config.yaml
vocab_size: 38991
norm: "rmsnorm"
attn_scale: 0.114
extras: ["capped logits"]
init_std_up: 0.0173
doc_mask: true
train_tokens: 782400000
Each number is 200 + 20 x the weight over its row's rms, rounded and kept within 0 to 999. Layers, rows and columns count from 0. The size before them is the row's rms in percent of the matrix's.

# layer 4 MLP down (transposed), 2560x640, rms 0.0454, rows 1277-1281, columns 480-639
115,185,199,221,187,201,230,223,213,246,200,202,208,181,189,203,209,202,185,200,176,226,181,166,186,189,195,217,165,191,211,220,202,208,203,206,214,233,241,243,150,193,206,186,222,170,189,167,163,180,200,227,228,201,175,173,206,232,221,233,209,227,199,177,202,197,177,209,190,169,218,197,229,184,210,195,194,240,226,174,183,186,208,225,202,180,206,194,185,218,209,212,226,201,222,174,196,204,244,222,173,214,197,226,188,211,198,201,216,217,218,195,215,208,211,231,242,206,208,200,208,225,196,189,201,202,213,187,193,204,196,185,139,166,219,198,218,205,200,179,174,187,213,226,193,174,201,196,242,237,197,193,224,171,190,201,221,209,188,238,217
102,201,225,239,176,225,214,187,216,216,185,211,205,217,186,213,233,210,211,212,224,206,139,205,192,222,157,190,192,212,201,202,222,185,221,158,200,209,202,211,201,214,193,211,206,160,223,218,176,159,191,182,224,210,206,182,190,213,212,180,199,203,198,188,223,184,176,199,220,153,206,171,203,147,177,200,204,224,177,226,207,190,183,180,160,233,189,208,214,193,187,207,186,228,207,210,167,193,196,191,192,183,189,209,199,184,220,206,195,166,213,212,196,217,219,194,186,172,207,215,193,213,188,245,245,194,208,223,203,209,176,183,201,198,198,198,211,167,163,210,177,175,194,191,206,218,165,217,212,184,179,240,212,194,204,173,187,201,213,233,177
075,195,199,236,189,179,203,185,188,232,187,211,203,239,207,197,184,207,217,219,212,201,214,199,171,181,201,196,225,233,162,215,186,198,208,176,247,191,232,192,169,180,194,187,213,188,197,208,202,208,214,188,196,176,180,192,185,232,197,211,233,213,209,196,194,240,196,245,214,220,168,182,188,211,202,217,212,246,211,222,210,193,183,251,166,228,193,215,200,228,187,201,164,225,200,208,183,207,203,203,200,165,194,214,180,211,163,225,231,217,174,195,196,208,208,215,223,210,177,156,218,211,244,199,230,186,191,230,207,191,183,175,179,220,171,218,228,190,194,211,179,214,237,164,171,199,174,223,204,200,189,219,204,230,188,180,224,194,194,196,173
099,205,222,202,196,179,214,191,196,189,230,153,199,205,201,178,193,196,197,199,198,219,213,211,202,171,212,192,211,224,213,182,159,162,181,196,204,147,189,200,171,202,214,238,195,226,212,226,225,190,198,203,217,192,185,188,190,209,164,198,195,177,217,154,217,210,182,189,197,214,210,239,177,197,227,191,219,173,184,193,224,216,195,233,172,196,212,226,201,194,188,206,177,188,209,205,198,156,238,196,191,199,208,159,163,192,197,230,212,184,225,175,213,219,215,198,201,225,203,233,211,184,188,205,189,190,188,205,170,225,234,195,156,226,184,213,186,211,207,229,218,181,225,212,200,196,173,192,222,217,208,209,211,206,224,220,160,217,192,179,174
124,219,184,177,193,183,178,191,185,180,222,217,201,200,216,170,209,247,213,203,194,204,229,211,202,210,163,174,200,197,209,186,205,174,194,192,183,201,190,183,224,196,170,210,228,175,200,191,205,208,230,205,194,227,205,234,235,214,253,210,223,206,214,208,210,182,213,220,167,198,207,208,200,184,189,199,206,179,193,198,173,235,217,236,171,214,241,149,197,164,189,215,219,202,202,230,215,220,212,201,189,183,224,196,190,215,214,191,191,194,206,212,183,230,211,187,201,212,198,191,206,194,168,196,187,181,225,219,191,204,193,192,204,210,166,208,177,172,190,224,175,158,202,221,211,200,205,167,209,195,208,171,192,208,196,183,209,225,191,212,219
# layer 4 MLP up, 2560x640, rms 0.0885, rows 1278-1281, columns 480-639
106,203,192,190,190,183,222,166,218,191,222,205,219,202,195,198,163,213,200,178,193,165,201,214,169,192,191,207,166,184,158,173,147,192,243,206,206,226,195,198,215,205,167,176,222,232,154,201,195,226,222,185,186,159,212,183,194,221,188,183,224,210,207,214,186,180,182,195,212,199,241,194,205,217,234,193,179,176,183,214,186,185,222,203,213,233,216,231,177,204,208,214,190,171,204,192,197,185,181,211,194,178,172,223,235,231,221,193,204,212,236,168,239,171,252,185,197,199,185,201,166,191,213,184,210,160,233,192,223,216,211,207,182,243,173,198,246,203,244,185,178,206,179,171,174,212,182,214,175,217,166,209,240,216,185,210,212,195,194,207,192
078,209,176,203,207,217,191,214,159,215,185,183,192,206,207,239,202,204,198,194,164,199,218,163,171,208,170,172,195,192,207,213,226,209,218,220,222,187,199,187,217,211,201,209,206,206,222,192,208,172,165,201,227,183,180,156,223,226,205,228,187,189,205,175,203,169,201,228,213,185,175,205,194,225,163,197,162,197,205,169,166,231,213,238,153,201,205,234,215,180,188,201,212,196,200,183,168,193,207,218,192,233,163,197,204,196,198,255,208,240,219,220,202,171,201,193,219,178,227,194,190,217,184,195,197,152,202,195,208,189,230,204,203,198,197,237,186,178,184,208,180,153,253,192,189,247,169,202,195,196,202,214,174,191,187,208,190,204,193,192,224
105,202,207,201,180,194,226,179,188,191,231,173,216,202,170,221,204,220,191,218,214,181,203,176,174,184,181,192,202,186,171,221,197,197,229,220,211,199,204,177,156,174,204,189,215,204,228,232,206,202,193,229,208,185,198,161,197,218,224,196,178,205,213,184,243,207,195,224,193,202,203,208,161,219,172,201,199,255,188,214,210,265,206,204,210,200,172,213,204,222,212,204,168,182,224,252,203,148,193,212,214,225,212,214,205,193,199,199,199,244,240,218,202,211,186,185,205,187,199,227,223,181,224,182,180,224,189,226,208,176,203,185,175,204,179,195,163,172,211,223,211,181,210,209,182,183,185,221,208,235,185,216,216,214,166,182,170,204,192,185,202
104,230,212,201,194,208,227,206,197,194,179,175,207,217,191,196,190,240,220,218,209,215,221,193,180,229,219,227,195,166,195,192,261,197,191,184,189,186,210,207,206,199,225,176,203,221,198,170,190,227,225,173,241,215,205,170,227,210,221,206,194,175,209,163,218,240,211,188,233,195,203,224,194,210,202,205,214,202,196,176,174,201,198,178,193,190,198,202,194,219,236,219,212,183,203,200,176,210,197,205,197,217,244,185,186,220,199,173,177,191,171,182,176,206,245,192,213,218,179,217,178,227,193,186,189,230,192,188,199,207,198,212,182,193,174,219,197,193,196,196,187,199,211,213,212,175,238,173,226,165,165,209,212,135,195,182,228,224,168,222,197